From a checkpoint of a small transformer trained on Wikipedia.
Architecture: RMSNorm before each block, rotary positions, no biases in attention or MLP, untied embeddings.
Training: a variant of Muon for these matrices, 115M tokens.
Each number is 128 + 24 x the weight over its row's rms, rounded and kept within 0 to 255. Layers, rows and columns count from 0. Numbers have three digits each. The size before them is the row's rms in percent of the matrix's.

# up: layer 10 MLP up, 320x128, rms 0.203, rows 123-157, columns 0-127
# down: layer 10 MLP down (transposed), 320x128, rms 0.0801, rows 123-157, columns 0-127
# gate: layer 10 MLP gate, 320x128, rms 0.215, rows 124-158, columns 0-127
up123 098:131164124114095102132120119122137126107126127135119177129151137088113088108108095145126137125140149123121142154131130087150109086121133171153169101130071082129091130136122120142124172157146078098150116128127153103094132091137124146170146121111117102109171169101176142123095137146131142086090165117095114088102119131120114136091162150122143118140097088150125097125121143129098155144094
down123 109:130133117140125142101147137122140107183134140166161133080136086155096127111127146106139114131151135056125103175106153122143150156187123182093142128137132076145119134120134094140122129132103138120114149148137123150137151078138129100147120134142151131166141101086099141124096105158125134142165152121114114107073165136125151149136154131126123190154116092148147123106098128120111104154151
gate124 066:149146115140128116123086119084153103118094133109122150091105189138156092152140162137144108126146085153138144111163106139138118140110131139139100147125117149157156169124124138089126093114132096156149094104120105129063137139148140115122098145128121197135168144142157136098164133122145155164125122131095105099117161120137122114121158127128157114107098117117156132132102068101139157102176
up124 066:167124152143132166125109110128097151128151102106122160097128169101105088151134145139115104067157129175148123098110126110130101158134136109123125119104109136128145150156157181105125130105126084178170127160105122129100114116117117134144096120144140151149137133128123125115129135149119127147134119146172154136085133154112126108053158087144128133110110177130175173154112146095138093146144
down124 074:145151083080138125125100121125119119120126154133174138109124175143137090149111146147115106108137100119136120107174112129114121117114107168151134122141141150120155120105126123118128125117122151115167142138156080126091175095168188128127122156137137127070134106137116172132096105123123119156104152140102148106161131103136152108133146122147094087130127097148114164153129129159076181067137
gate125 102:076131179153144119143134145140148110105129085138070097123151136156157137178152119155155130112119097106134149121156120167112122130094156148105073147142107149153106135098110167145193144175117111170159123115123094098106166134151094097103123127104124106132153128098134131147173123122151122108093141148150128122167130124133165108159156144136139105145132154095125135126144132116149158119136
up125 100:134116118084135100138125142142193120113124179097178131162164160163113133112134139162082094142133138111115122178123141097077103141105108140141128107135124110145137122107119160144160155111101137104121153120122122137125181111127169114105138147151148124096163149122133126131147178157133162111105151163115083131176144130132110129153081102117165148114118115130154103133149134104158092125150
down125 100:121129147172157133123131143151118114121131107054109125092149125119109120094143118120130116122115096140118124121107112108091090126118121147091149154127106153171129107103132167113118132141105132158114140110115121138175159146124103166106131111120146147111164088083133091154074145135128182131149140093169155183147131136141154170113169144132128178117150099160181132126116154130127107123134
gate126 092:116113107153084158127096113158128070142135113160099080176121129124170097136126138134128138125156132157126147112153081089183138092140106156150118130120141103111101120120110107093137156154101139111126125115108099101114111134118098155128074108134120098151144147118180149107139139095122128100076111136065121116123106099134140151100163134092106130100122124140135134156130140130124071134145
up126 092:138110111143188106095142083116128126112110126154138166108158116098140110178129092177131152113114102155095151136108144125114104131106130134107093141124155126146147135140102125177133142112125098126120066150124129122090106176091120096138109171146087142130141106160138105110140140105159184129141150131121125064153121141115129130115097112123091135161099107099100102132149117113104139125089
down126 096:153168147159095136116139171155118126130134142139121123132140148095115120126149137104122130134109174135162119104141139162151184149109141135091100123141099120141137166110132143165088116092154130070176182140092140150192123115108151088106155123123115168142150101142117156150140165131128114135129123088114143136118108086099101145163106136115177096095149102142131105135142111150140125143140
gate127 080:133090153147100186113104111138138129123136133093125102115096104158112176181116142094157108100109154064115143144135150170100157107136133109154111108159111120116157129151112117168134096144140112130133117128158125097094122136109100125146129126124177175174142101098141123121135105107114142100145093138137157110124124173107078156144121148119174143116096130111122121099135153095091142106135
up127 084:152146107109102119109190101107116093151133100145106142140115152150153132163169123096110099114087142139097147119152155101160123103154122143112143144150124124113109105113173118179189172140136100114118129126103172153156136142096097120103128112126127073122126140158151104101129172151117158181151129130160133108130138100156093122130126118177127156108161124169119114124152115127148118127131
down127 076:102090103144127123128104119116141150163133136149141162114150117070137158110149107161099144109161117098145135090114094111121096141127123145116118132126130168144100121100098117139111114137170156075120162094101108145119134138133134129162103111111119134099135188093109146147072134128106136121134122098102144147156111127090132158132133119094147102204141111103150116145095061123141111147122
gate128 080:128131134120168130139121149093144128181094132115127141099125124132122101141130119099088123083135130150101143113135106095166098128153117137103145132166113130140159110131092128136118148104080127127114161180091156087161138120136089149152133107140099090127149130126102138152189107103148085112135129093126121125150137151122149095174155092134207125141122157114159143148165137158115129139111
up128 091:149088126133083113105146146112157127067134151105161128129135138137165118107141169098129113100119109111185140184128128140144151133130123121115147135132115151115136142167101098123158148108117201144134116103133098149134154200114166122143110127103144129111132133128152140100095091141103101102111141109083153161136108105139116121097119104127144089101112145124095135103100143151095137137171
down128 088:134132125133149163112106104101123114167168126131082125147153144123123131115160133148116130123126155146112126117127108093104081145134124159137124121139110127123110118105104113081132119078164123080107100184105170112127129124076115126196087100141164137171167082135110132130117126086151133129145078122146141127111133115139118156128139193157124164132129160138128115140156126102155136096154
gate129 073:136139128163146127136127164069071133137114122155119127128118197156133106148101111092157139091140099090130144106137111100119168110116128148127105125151109132134130104083113194086122117162091129092151111128163120099145111113154155159140115122127155134135166108111107160105112111142132123124118108148092116132101109161132147093135138165132155054105140137125151111127139140099143143157130
up129 070:095103192101150131129095129170145150163136148121137170153119127167084150131127139103144148130154130155178087119105131144118140145116135125134142132153137148104142161136125096141133140121148117124107114113098115104090106141092125134104157148126214159125142138135137118129119105140113122126176167160144123126071139091121076099130144089132136165155117118127149151102143102155106126085132
down129 077:142160113159145115198135122099114116098140128156161114118140150132102131131094109146161128104123101111143114115112116138105136118097146112113157148125156176131098138114134192112101131097130122134126097170100125136123098128194176103113109199138109104122096102141110130139097156114130135146098093106114135140132141161121163146123115181114124139114116145135124099158095096108167155136105
gate130 108:144136105129124135153157162098118099104120086110124156117139112098141097102108132122127118111076129123147163116156140061139079093153141144155166122123126095114161144102116136135086144118101138179177172109116093128142088109150113100127113132157142124155143139135151153084142157120126097161140115135154132134138135154117126095130108177112095115110071155130147140111113109093130147148166
up130 102:150098104117133148132116080119122094138094107127127123108165132144116160134111098156159163066169120157069131153136123157131132171162121134113081125135137131172100151165174092120105070148159155122118147106148135122140134128099152138147138142132109131112081127144142123136104114156099156137094122145107136105125138097123138116124147124151150137088145115105152072132107127177135103128089
down130 103:124094124130168105141169132172166142149116135149139164125151149107132141090125117153137151090122158142115100133124125143106151140132124129087178169129129132156102118160096183111125154153111112122103119090134125150113149127111079113126110125142110132123141106127142145103154121136179149133065098123155125172128112141144155151115086112126094083136165105139105062127159155107142137127088
gate131 111:123112155105124128150100127179137115128118117156142174143132183122058102126157157131099134145169166148116155127110134117100137100116150139144140161111104056131137115165146123088125145097142111076103115137138147133131088099127130086129132106140151145128103102088140118175093140115115111104131148148131136110164138172104166131125129135134128108118113138141139096109130143157127103102065
up131 096:135119139134087146138151138133119100144114138097129155124118173169113132148089125203156138125113133122098160096140177152130137091148148156110135151116131140153164105128155090138113154161101087128120145152086136102136073136129147131095163102137139145144143131148109144147126096151118124107155101091163158127170165112127138121122106105137097116140125085128107139116117122147136193089159
down131 112:113128107099132090109108088127125121122137096124103142130158133102051102168133060122157157133177174173121147108137108111154146146117125116140121144101143092132133106166122135132146140096121109094147099115118161105130083079067152113130163112094091147126122118087126118158142117131161133142130087136087120116132131135121160106112157158116126142106119125113100137136135145115110095103128
gate132 091:173153108111126124129125096149116140120107074084135094140134145133147138098140087112123158122122095126136135131137084105144107115107139152100143179131130120142188130142143125113156113118118131138124146171176123141104101131124140140111169122115118118117184136101147095144088111112093153082152109118118144116193113151104096115120197116136136088135076139109139115108123095105107117149126
up132 096:096119155107112088179092085101160116146095125160150154135123144144144138103128149110082140134079154115141157134178151128112153124125147144174156103131110144132161136082129121158133129148136128108117131113141084141131098148145142142116137169149090112106107148106110141132122173163136095167168154088123142086169129115133179150151155129155130122146125128148104110122165128128100122158096
down132 093:149128162167136101137151164107117164127150095115102174151126134150135118165133129137123153120146133195105083123081120109197123114115109150129149113096126138114112095156145105096153134167113161113183146158151124110131096113146144112159122117148102136124112140120104106109139120103151125159144153116138149150110139168153130145132094122087125060125125105160110123109121150126134079106109
gate133 102:122120149130112140149101121075134098166126103173175136139094100151182169108139100139098122141157115120130149147108127090172099154135162133134096140105087107122139127150140144187141154105134156136105134122148124166153134145127190155122143112141161097116136116156141151131143092121124139097112109183127137123130134177101116127089114149105142160146116138108154117138142126092120098083134
up133 099:135118125118147144154139115106150146094124087171093142151088089193133192141184102083123124093121136123124097149122151130104119132146113132095106117166088141139131124135118150133168154160136110142123115117111084118124081119112130133118154111135137124093154098137134101175113162113106154152133152139138172144143125081155122122141133124123131125106109153125154194152148131153095133099118
down133 099:125130127126130106088126115160098091170105106124102080147145126098103127133116085140093110136114143076113101156133143121128123115131104093164103134141082167147170163129163175136109140129114104089142116095126159115106110132128121129137139150145164129103125153110116113107132112128120157158153121126108144137108106161157150132073155161152117107075129124128116138159181159161135141070102
gate134 107:126137150090100124147144098103110145102172150147111117180105156129128168132122133094100142198122165109108117117106123096128119106121153136145112143153143105135112177141139110115113154166096094140142129121138085168122124139161150126149146155164140117148098194105109088179142159163132084107143143123153110126121168121117096108151129149139151154098169143132140131143134114128165118127124
up134 101:140165132150119119142139114180123112100097143095138160107131119129105110140146159134118092149135105136138133111107128139099119122138130101152126106103140120132102091101091096150099150118121166094104135105162117149086121104148121125104087168097159131137137157105155112146110118095139144157105110111156091076141124132080138110087152120141178110145101116169198136120115110065146136119128
down134 101:127132161129137162162117095126095098134159157107141128132118149148100158113127143118149170141145122117092129146159080171148122149184122159150147131124134142139072120137174119110103104087144105108119131166130138100145094112105154112102097074082100104076134077127151129115134151107161138146113124142107090118113105099120106155170126145138137132144143136131088109107127107135112125153085
gate135 107:141088117133100135147130115117174116117148106143114139136144090079107153125101129115113188173120152124130151142106104079109146106130144095121175111144126100109111117102122045106128121143125096194130160119131147144115117135128123120109122104107140111123158098116090112140102132149197136132138119097103129154097125149143108097164126119112132113142105108172115179119151113143147153118134
up135 109:132143119160147124101154123106103093151108104114120127131136108090098165147133173086152147114109100135117139176148146117150089154123129116172133133134117108125151150121126123126122120086142087137152128076138154113083111143154173110123114136085129117081166108123129129119113111116182093096135128132126115132110162171063133119093087147129149167161121156151108122136136100164117155132156
down135 110:096101113131111114158133158138103121128084151160112148144163129130153053120114123131138121152135118145112081179161119101150148130125148142106126130116128181137118122136094132100107143086125134126103137117108143128181116096116148112130126127137163149163104140114132103125099130105163087153145131118118109124138137164138115150099070078138188142123163184131090125164164126128123124116102
gate136 096:127121174111136122135158092127125104135127122135147138132153110112150169115117099166135126108098115105125142159162097118142098139111139124131136169124107127118149159144124154154152130162155159186110179110127099164103118182110099094107159165101176127123093108097171168165110124115135142083156119098102150143140098150152110104098133147102121099123125162120086148104144157147114134139139
up136 091:145191125130143147139122136124136150101102178084114099161122148136099133144105129140148117140143129144139149135101186103114118094149105131208139108122175040106147109135155137146134127114120158116109156127159127124157122121129139138167121129123142150134114121171106069116190143108116156131076130159096126121128144120122107132123148147159131119115142115138168116139113104136137118145137
down136 095:108134138161075160115121132132134098140137114125146149110173109100119153107143122130152147133087091156129172164124150130133126046083146125120148119135112136100122121120185150111135105123131114121129125145061159124149171129098067132147164133128129129115106096125111125137117135130136122110167146136105126100104093140139075116167134141082101167137137117100113112096170146114141126142111
gate137 098:142082120136097129124133135057141151126096112117114120167109127123131138122137109119116124117115149151111138101129171118142100106119137155139106121122142151136129113144069072113133087115155094152174083084098103135143113121115085103141124083126097120184135130128096164132120126142096104131150140082122127145118108134156117101137107101085121087112142175090115143150123131076130104109111
up137 102:120086122120117139097114142097093169128124164156099098109159149146137101127127145135139102166136153130170069116137126097079126121107118124114107120168152133134131129134111134170105125169105154084073106100158102115166115103101142136158151108162108139139095127114137106159152128150133121137169116102131119124134132158124131130116154104158146104099069110078164169134158129121134166141133
down137 101:126132144104081165176117150108155113078119131143125143120164109113081153103070131129156131125103102117091133102122151128154174127183128141148093136111129136089064140125154143142130119146166135122110123145118103097142147131103125124087161126164124159102186118111137125146135146179103114117160110113144147099099118134137138100164087177137146126118133115140147113140161125130142116107111
gate138 079:150150160159120135114153130159166147133139104108152129084126103139163086119116205128137101107116169189096113144141133145129136112069119119132113135082106118132136093092119105113115091125091173168125143104118151134106143102156151104133135143121095149125143105141103120129106119126127160125127180139115102137152113147147141126183084115128144114167142132143136152091144160132099101128130
up138 081:081137166159152146131149097140135123153143099091114121123098115140109120127108161120126114121102142098114131175127132156119115113123107113162096163105142134114104108095115158131126115202146140176130100102102140146121104118137106122092119111135134082109089147108170120102124170160153106137152144123143150113099123158139120164160154085089144122132107161124134117096130089145082174162112
down138 084:141169148077149131115120071133161119126113146141142095090090140176133116092076151129154130168123160129105076126104143105131128090121139112133134136176096146085155134124114187157117130105107128122145155134120125099127126130121137103178102121094151126121150117130139121108117179108127165110094150158151119101132138151102087116101124141129111111062124141147114119157123131123098147139142
gate139 096:107171099155085152114148146120162098075112104110084139084152108103122113180134148115130110102125127131114142131116186108156086179140123129167130104131125140089119132140145106136126139102087153163135146090111125092105109138167140100126124110105120137127139178132131092151122128113104146149131113176157108118130109149167114127139102149122098148140107143111108145177139107151154146164102
up139 099:122155148108143184129106107137138105116112173123092133131150100167139126120164135148110180121121116120131119168107140139114125123121147142134128143103213105163138125123141139151126147109107131138119146142130123105099121111210095107133097077119128130123128172149141114127153096151104174084119087147151131143139136113166091171149143117152121077125115088124137097150146122133119137149132
down139 096:143128147143096134142113170107155154101123129115164143140113118157139111166135108106107136146157139144122130139132115127103082176161169135085118115122084150107096104147101096133121140152096108157109135095126107185120178102078112119149119116135131098149114125147117092141141108128153150115163146088099087119114080098124154147091095101174111114107117144116145109169154092133139119106123
gate140 092:102179122120150129076105130111086135156151144129126090095136145109128119132088154147138112126097127131141071106171152129105138158109170188122112128136135139122130145102110134147125119145131089135124138113111138153136154149164094153166103165149135126126152134114125122162122128153150107153153162144121155133126148103138140127169137142053079086105162082136118103120152142135098115124167
up140 095:130166127128097111123111105164071163180148110112088081123119142106155113098151128119126152134124121120096116151133131138080127157138175193112084159147109110141078137129132143118154146165130116140157140135108132154147147102157136111129102142130143090157143131122128104152168150111120123111132145098129184105106147113106138082128148119145113103102138124133167096134192118119148130152151
down140 084:157092125139142141088087117103173154148089054108134099098128129133140061130087158122126111150098143128149145156142158103126128114133104103110128103131083106101177124082123099149113112143108125119151131128120113094148066114114128150140159086097106139134113136133120115126137115109125094138147144142111138128095105133160144139052145119141113145159115105095113150117110146131112131127139
gate141 095:137147154087122114108117138149151079125186138127143154127138152126142118101131160114123185125104105146163119116117162114095141126156156133093115133123105145135111128146117082182126134166076161085114153085131154154107148128156104130117096134130158111111096173109130149108142115144137110130167107112137132137064124087093119148166129109086113107159095129119124127165132127146130107094132
up141 097:144111133146104102124160108174120117135150115167111084135157143128145127136144162132119081111114185161169119102141130143108093091136115121129138151147158165127114155156142132173077182148145129117144169100136128150111125122143135139146106162113103141154110087125097133112114103130123143155188152114142094162115128102082171128128145098130117115142134135092158169121174114115138136135098
down141 096:137123110118104145148148125103143140145135179087142130164136065136147141144151113133155167156109140133125108129132105112132071135111140102093138112080113126128124114113186129161084133129125139141183124150147133136117131134103139123119109122124102134155133118123158156140147109087133090131157094122108116134173151159097135110119132109161083076097090104053138100146101112146131123149141
gate142 091:113113130135133146131168090131129165106141146068136094136096099139108097137142157134134180071109165139115132117166131141120120116115145169149125135139158181119106087101169148107115136124125122058135151172119106124101107139100136155132140096143104123134130109103104109138179100127132104167146105136105115112156116166115151098135141135150099121137179139090109147104124122145133118152169
up142 088:114135124145117081110090142118142129121161145166111133110156165094158151180104136166122115118144109125117160124157092111161142116132124124128165143146093127110139133140118104162151133134111109143132154041120152111143137124160165116111143125133113107139119156140189118134138120165141155194116147140107148104147102104157089129125093122115130137086114109117108104143131155093094154076118
down142 088:151113152089129130169122072108114127146124091080127100163129116108107137081131127166154124150138183110106151140113117135125138138178116072131143117124120135155113129141116129124107159144183135110108084139120128158127140099122184150114076133121145104101142126136092133160117150120113134108138154137132096167139106139106118084102112123136115160146099083160159126136113142110155079158123
gate143 107:133121150132126139106148120090123100121107074135130104137155159117137154119143123095095145135139179155148116157126128111077139124114135150133168135094144141122116133123107166160156165077115095088141153098111119163139122141131121119101138096138161163111168101126140084135158163121099113169115128114078113127142118154156170113109157154139101086160196148099126131119156121138120137140108
up143 101:079157137119146127127109115106137092080126101108112200089141077155136130144145113148115105093134130138137153144133136140126148152147120107139092157145068146092120115155112141096093135110138116142107100175162102110093118152124106106119117122132159149134143107135106174177106121116118156136111160123077141128157108148151107131108125069157125136152130127103143137116102128121100086095134
down143 100:100170139077151124155138131144106126120099116126137132179151126133117137126127101116110107150089118149144110139148134153133116107093156201095134088121123126158108138141117102158110126139142147112164145133132107122108135174134140113123189108142138082114136164106122151112093144105164181133133143102096163159063091063162144121140141095125137109138149123119152150123135135124139143137151
gate144 088:182116132101150179111123107139091121102150155130125114104116083164156099149123077125121126120079095123116126080116099151149127093127134138144108129118102107158075086094138119102123128091123171166106120147133136121136133120118165153126124122117135129137116153145138155103110147121133144127132122109120085145164139164123052144157128167106132116117142104109121113125067113092154121130091
up144 093:097119138131119070162126105116146110120096108107150144126105136126146147106136165109163088102142090117098151101136155141153133112125124151118141134129135153146136135178086145157154208124144114121089146129117143146136102134158148103115140085102113153131118198123103087132137144062129161146136112123127119108076123103144091116137119120130151119131135062109144145119137137106124136099142
down144 091:175182141123162106105138082122138180086099146087119156153110101095125131111113131123088093129125123163109134092097135095100109127140116178160141109119166112105095167144097155151156165123135129147095116117129115111121165134145113131097098089101135125137153138134136125174136135163147114151177134131119137100110120102119175156118129121130081135152135132096094126125104142132168127133148
gate145 117:128160176134146107112099115109151072149151100083114146126136158099167088138120157148089134152132118162134122123092138101138124143137077156117136161146139116094153157138135130162121115151138137112091153127117104152158117164108121064129137124140166120118118126152131154124109094154088101146117111145132163127108124169110108140091125135147138088158153142176135106167098165124112125115174
up145 111:124169137140110137148133154127112139153113114124161208123166126134120102150140117087116133136136104131078135161108147134136122136184131097114133138141116142125122146112067089148141134155122140159125112095147119093185128103134071132078113127168135123153187150172127121129173102138121117152141104130104125130143121135147174151125132126117131140155117144105111168141140148120095085158117
down145 114:139166129157159151116097135113095125107118116132119144118133166171133120116134129098165133157153175142129161135166149121126152158119120119100108100102151150109111131146094101088078078121124121106139100168186117130129093128130198107172133114134133122132096167129095092146094112142094164101150129120107126160115149130103111158141179147136151118152145121124090123125144136150145095134119
gate146 110:137117171119108152122125170116172129152154106146112152113136143132108128124164131098149161134093145108164124109110129146126157117123144142143151103122162104090148141125119143159139129095121124189155176122142112131126110103178104124107124121144112125125117137177136113173076132170110099117100117141106143183133162169117119101087164135133053134107124138149158096115153142120111129156108
up146 102:142148191112139144136113125110127133100095119139121118112079139160138182150133095147090141090134128150135126138145145136177139172134137104121083145097136109118139139122107103124114123153134159125107125171104122161125108091136107142136141158074077122203139070125142133138142146156139147135100143101136145121139090107112154104104146142096145142127130097105114162125093116086160121122151
down146 104:130096137138096092206104150082179106138181145127138118129177114118127142118131112119147146080120128105166121147147173146148145165103125118117137158142129137172125126132120127152114151131130129180150104123106131142161129108105128118117157077139131094168111122132084130155098167156117112116138128140106106136117080132077115122158142109120137104104113147125131139097159126152086116105103
gate147 102:169097130153141154153108073145100150055112135112115104117117157118148136127160112110123133161102133152105123127153112112136149155113121146119103161083136150106121153128052102118123103100088141142113157076107114119140124116130157095104136144122144121165157166128123083186064132134113128098107145143147121144168136136125097140135115145148124137115086122123155098131113114120155133119133
up147 107:130100101154123153141135101107124132084142157138095105131120115090180130145175095107141136166122147117100168094118095119118154102155154133152169100118127123126161169163072141143142085159141163124128131092101171120112101106065134135166131191127090117135159128128116126135127137137123156108114131116140124138153145161112141128112110115140095159126094155124130116121169098132126115140164
down147 106:156133130085106135122103120168101153162129152150107095141119110148102114148119158107148164097124155091118151117125178115109125076137171157136154132088088101114139156142141118118171158130141140143096115091143120103113115126128143132123120120157132162162088124164116107158151103155145139111120117146125158121151175145100170175137102081094167071113135125121127171129117109118121131118118
gate148 112:146126144169138167120153141135139148078117170108153133090090136130172146131178164122097125180149150122138150103159124097123130147127098104142165135155101092123132116143134158099137104123152110165142131115120128122120174106111163122120130117116101154084121115134140130100113119190123092103090157121142124146105121114125135137097111125127107162092195164141137106132140168139151146089146
up148 098:098146151071122130152129108121153110113089118071129124151114108142142098116086093149131113116130117131105158147113153156139114133143144112166107209099106106172170170135119139117115130099147143152160123176131133083103129140096116122132158117084131157149146135146066145153136122096158128095104110111148120136132173155142129127157161141145130134122103142122126130132140075132120142108153
down148 105:107139129141147139099106158115123089155157116149132122113079094156147137125117148127134130119179136139125129152110176108113122108141135079109128153115161102101163132149159132107176172107074134094135166145163116129129116112147116097124091130109115125117093116106204132132151108152114124156088087142123118113141149109160159118143149145103140167131119107162156133094174133159138128118097
gate149 086:067166094140101141118199144110139142193130149177104143103143127164115133148113131115135172129132098134134136145149117112115165113158128116132126125135132125139133118155077144124100095140149146120062149158114151115124169118140094140120130109135144085160143125161121124135154099136145084115118110115150144156133130151134162107145121164121136099159105130130135123143119160150117049117116
up149 089:125130147130105123169160131143071125122153122120100093126135167144133150104088136094118138114218112168115131117116120137115096160133113132105131102167140091140115110124106118108144098181168127133159117148143118147138089142137082155096128151145094170134129095110113129138130150101150073116109086093107145083152156124134152156113124130129161126133109102129092131102113151122154128139130
down149 087:156105159085156126129128111096148101118129111139129126138126134154120121130149122127143094146070157136154187125125159127132149133115134121127139114129121131136109153180144139132083114112111171141135169084145108108080146106130167126101120151166158126169126144103098155117111071167153123125138196135151082109120147136109119105083109131129123184130128107087135136115130102116137137157159
gate150 106:105117125137113101130105131144093159153099141135115132134146114147105092111128114079092135122117143171129144100098078099139160164104097129150104132137116119112109142122135121148199104101094136158151153163155107144147137064127123115131151083120152134094111121122101118120156124123137095116131176134143191118149124129106131122131113137108151117084101134123167119116129193125112073118127
up150 109:131113170097119128118064132154145140092093136094144105171136157126129135090135080148120131112135097092125139130149137050132106120162085130102118132132091158117123153090139143136125123145119103120117123155124132117128162100135137129098124152104115131179124135084144171154099143084125094147144160103133126149116154102146120122124168111113124121119056105138118116109133160093140141124088
down150 113:143129169159103107114181141089115158082116118141110130090138174133103122123139183104135185148153116153106147093119115178160142107113127184136160096123123153153110092139109063148155143128138115129142111120121138132111171156091125147118142123088085112130131149130136079123097129129155131121123136130099135122128092131091132119134134121154121119090134122142105131112094091153161108123102
gate151 092:129141134127139186153121142100115123086160115105083150137120149124135117142142150081131119121170133112120114168098076117134117170118130129099121120116086118145120161134191095133103079130146100151137131158102085123090122125088171151130138115116132124164155159153120161132130141137133127110092121083139160159185107096120114112128144109156124070098120109109128127130122125102131107102157
up151 094:155150158133136122088106126113125190164114135108115140146123104146143133095094086163121117172139104141138105156137156070122126128125151145133100167117085104099090100139119169143140150095122123096098143120126115109138125096114108083175149119132133127094162092085104116132127135133147104125137078118135133085135146127111131110185127146165154113105149132101118143149123154128118186140145
down151 089:117172133130100124132118136161099127089105111111118123119123139093175160118178125121136144167137102167113112128110163127139163132105147128141133111116149115154077128071139149109119091137171136138139112085133148155102135145111121192094150168132134138139139124099109117165166141120140144115108090111116147184099138127125112098113151126101125171139093146149092086114095135135151111108088
gate152 100:105167149131141159112137173171142140123141077109073138169149142143090117120121116137131168136123115144127089137134183104161152159150124164138133130164129155144108122158141146173159103154139108113115124097122108134164122142150140106162115088143122154077144115175115142141097129166117110132086122121138142089161143148104089124132156136143176148114134139129117104150096163126148148136161
up152 103:130116086154127142165129124122139173110137128121159101122108121132118122122115138096138132104141132160113120104139112145138130116112174153105078125113132148151083142129133132120156130139121094122209143128087183123160142106121098093139131119112126139145136113116136144085134170170143160131120086163128084117147118102107112039158146094129148146099134109167115128106157130131159117145151
down152 105:140143167144107160150124126160144106108126085140141078155107124092157145109129130124111132130138162169105101159155115118169129139138162137149118156097124210124157102128144147142123129157175135076144164106093148158152136132105133149142161150160144115139136148096130136181130142091093114117136140134115166091165152150123130149134156124170140140118124107115166118150140082146130135141116
gate153 091:140107077081134176090155097110143114134134110143132121115099121087161124136103112129102151164140109144119146134109144122098137104116155130116155155152121123110100161074136099161127132095106114115110168115089137115157051100118119156130103165095138149157140123097096125145111113156137117142113125117122141160098145173148074092138153141154146155091106109096108145143143125119148127147150
up153 097:113111171127109081177142162144137131129124134149110143117106135128109178105152146131137125125134151098120152172095144111112107106148129064110130156078137156139119137158129151103138127110140158151126113106173079146106138144111133089128180121143143113140144152175164112133163128116118094127158171121142118166104106142146121129134098098124092061148162137123133140126103119141134140078122
down153 091:130113104166132127126112128165124104120144194096115144129170102144106115090121113139152158132152135110068162129124122148122167101090121121094117117132121126150110112151102194119110136135122136097152146104136111108187165093140137156120155145107108135104134119149166148149140169104094110141179117133128123125107127133111121106167104171107152145138103137148093127126127142132059111119159
gate154 105:173107125155125147143120086142154133122159111107142145094124140088158092131125128161138131117120096118108122115165077143122134192115118147115140152150152148130114140144120102111105155080102127187096135159117077147143139199118129109138144143151150105114086128159151145126099143132159088123129142189111118130138111162142140134148153097122112142132119107167120154131152112138145161093157
up154 102:112150143121090172134097124118142151119136128145141129158128162127133171116107162096166125153123202102148118125143134124162152171085117113109150158151120116126206137108141116168141115131155129139127122131162085148124099120190114157092106140135141147139123118145128101095137137109162134122109120114127132119148169130112133121140130127129172121125137110094097112134162126119143164156053
down154 108:151136162148106126148084093161116151091133157128146124136127092122126190140140133131142101116134164135146147135137134151112131111119132071154112161110135133154155136135144114120144109132174154080099151134149149168120149149157150135090130120115090145072146128124150126130157154155084118141139136088145084141122141092139087123124152110100190104121170110082096134104142118133121129164149
gate155 093:128115134121159131091159163133127093121069132113121103106101126128103129166146143160141157102169165135135114120113118129121124159110121117085127108089141135160162137125128121147156151155127152128128123119076108127151109160105106120079157111105122112148100146166159120163170114124119128088157143124116162184103111106133153147151205136124137135082110107148122109129150091101085133128131
up155 104:151152123126124105147149156169138141135077124159191063110126158150149140127131167114132112125108133133102093100109091108166125165108095169089162128097110137148111149155082117137115137153131156136151160109162135132172126160125152103083099128113132098127130152124143091117122148124143159133092108126120123149119118135065144181147150124125122140127141109124119102101110105132125145109172
down155 094:098107127118149136102126115142119140175152129101138145125126126126113169107135133083127091143118100171130087140123134135126131102124095150130106082144075111110172111114121110104149130113126121148088107180130106128153135142170112096156137117112079101142144133065151145056098133109128148159151154135066146121119114119149128120162089122096141147084118151124126115106132108108111121113098
gate156 082:167083146138161152115126092182138109125184111142083109144190145138143160112101140107167119158153133132148107148137107099090093109079113135129091132123130102108144114093159108130119165129100143141117126164139135130154116112167116158091147132160117118146122095132149116138166124131113147123069131135094085116114099083140118097149138093162153143110116101104141135124123105143134122141132
up156 088:122152131142102125077099107114127142185145151096144140157140107128159146091122118110138115145151113085136121144103121151166106089116106112130102130150131157128147089155145167125120100138098119173127137085180135088140143123137181150103156118104131115120132111145143108130123143094139116177110131131134101100149109097150135118142139155147142213114126112137114119128147190089146153130116
down156 094:160117108113101151123080132149132152149166137135082125157163099159137149113124082095110081180153167135155127131124131156112092122127121188114155099123096131143121112148188135172152140134104114121124123155143150126131095128114143131133137078103188064141128128148116123119138098103150139138148122150152138131104125101133104094113073116130122153108127167106123144139148118121135098144124
gate157 110:117138170094162147121086137107155156135127107119123082118090177107125129137136148149117145111124164095118132152118102134134164142115166122157138112100139103132163107135118101114146142130113133133112135088144170083124185163132136199120149114086108153102138167145166151155129138132120099137128154141136139073156087149140090137172133147121132127102131111099151112174114134158107111119126
up157 098:100122176125140120157133134111145133160118148108093080125114127156115096138127107142152154116123097141079119097083145105138086144091112094164119139140125155135148134143151132167126114129083127146155135102130108110120117061132097114083118154153157157108143104150104093141119097132112140168094089161107116108112124089088135139122159100104111124165130120092132127132162171106158151121109
down157 106:128159125071120129107101104163152108104125150112111138161116132037136179110148117108088145106138123158113138088176136119099127152137148128125111118110080109150124143123145145108117111114114130128157089140128142159127122137127091133133145180131152135101098112110142123105177111143111173124127086090148122176124128127134126125088136138127147116102119129198113128153133163104096134132132
gate158 101:146135106164117132117133112111096163124146114149085132160108151131083125149102143090048144077145120118194125091082158097178112086138121141129135113118084140162122136154122116102146115146146158135103092109174145110147129109155126143126146152123078133135143136124099141123156143106122116124142161121125145111082129142125162105119127135123105143143148123148147159143148133097165096102128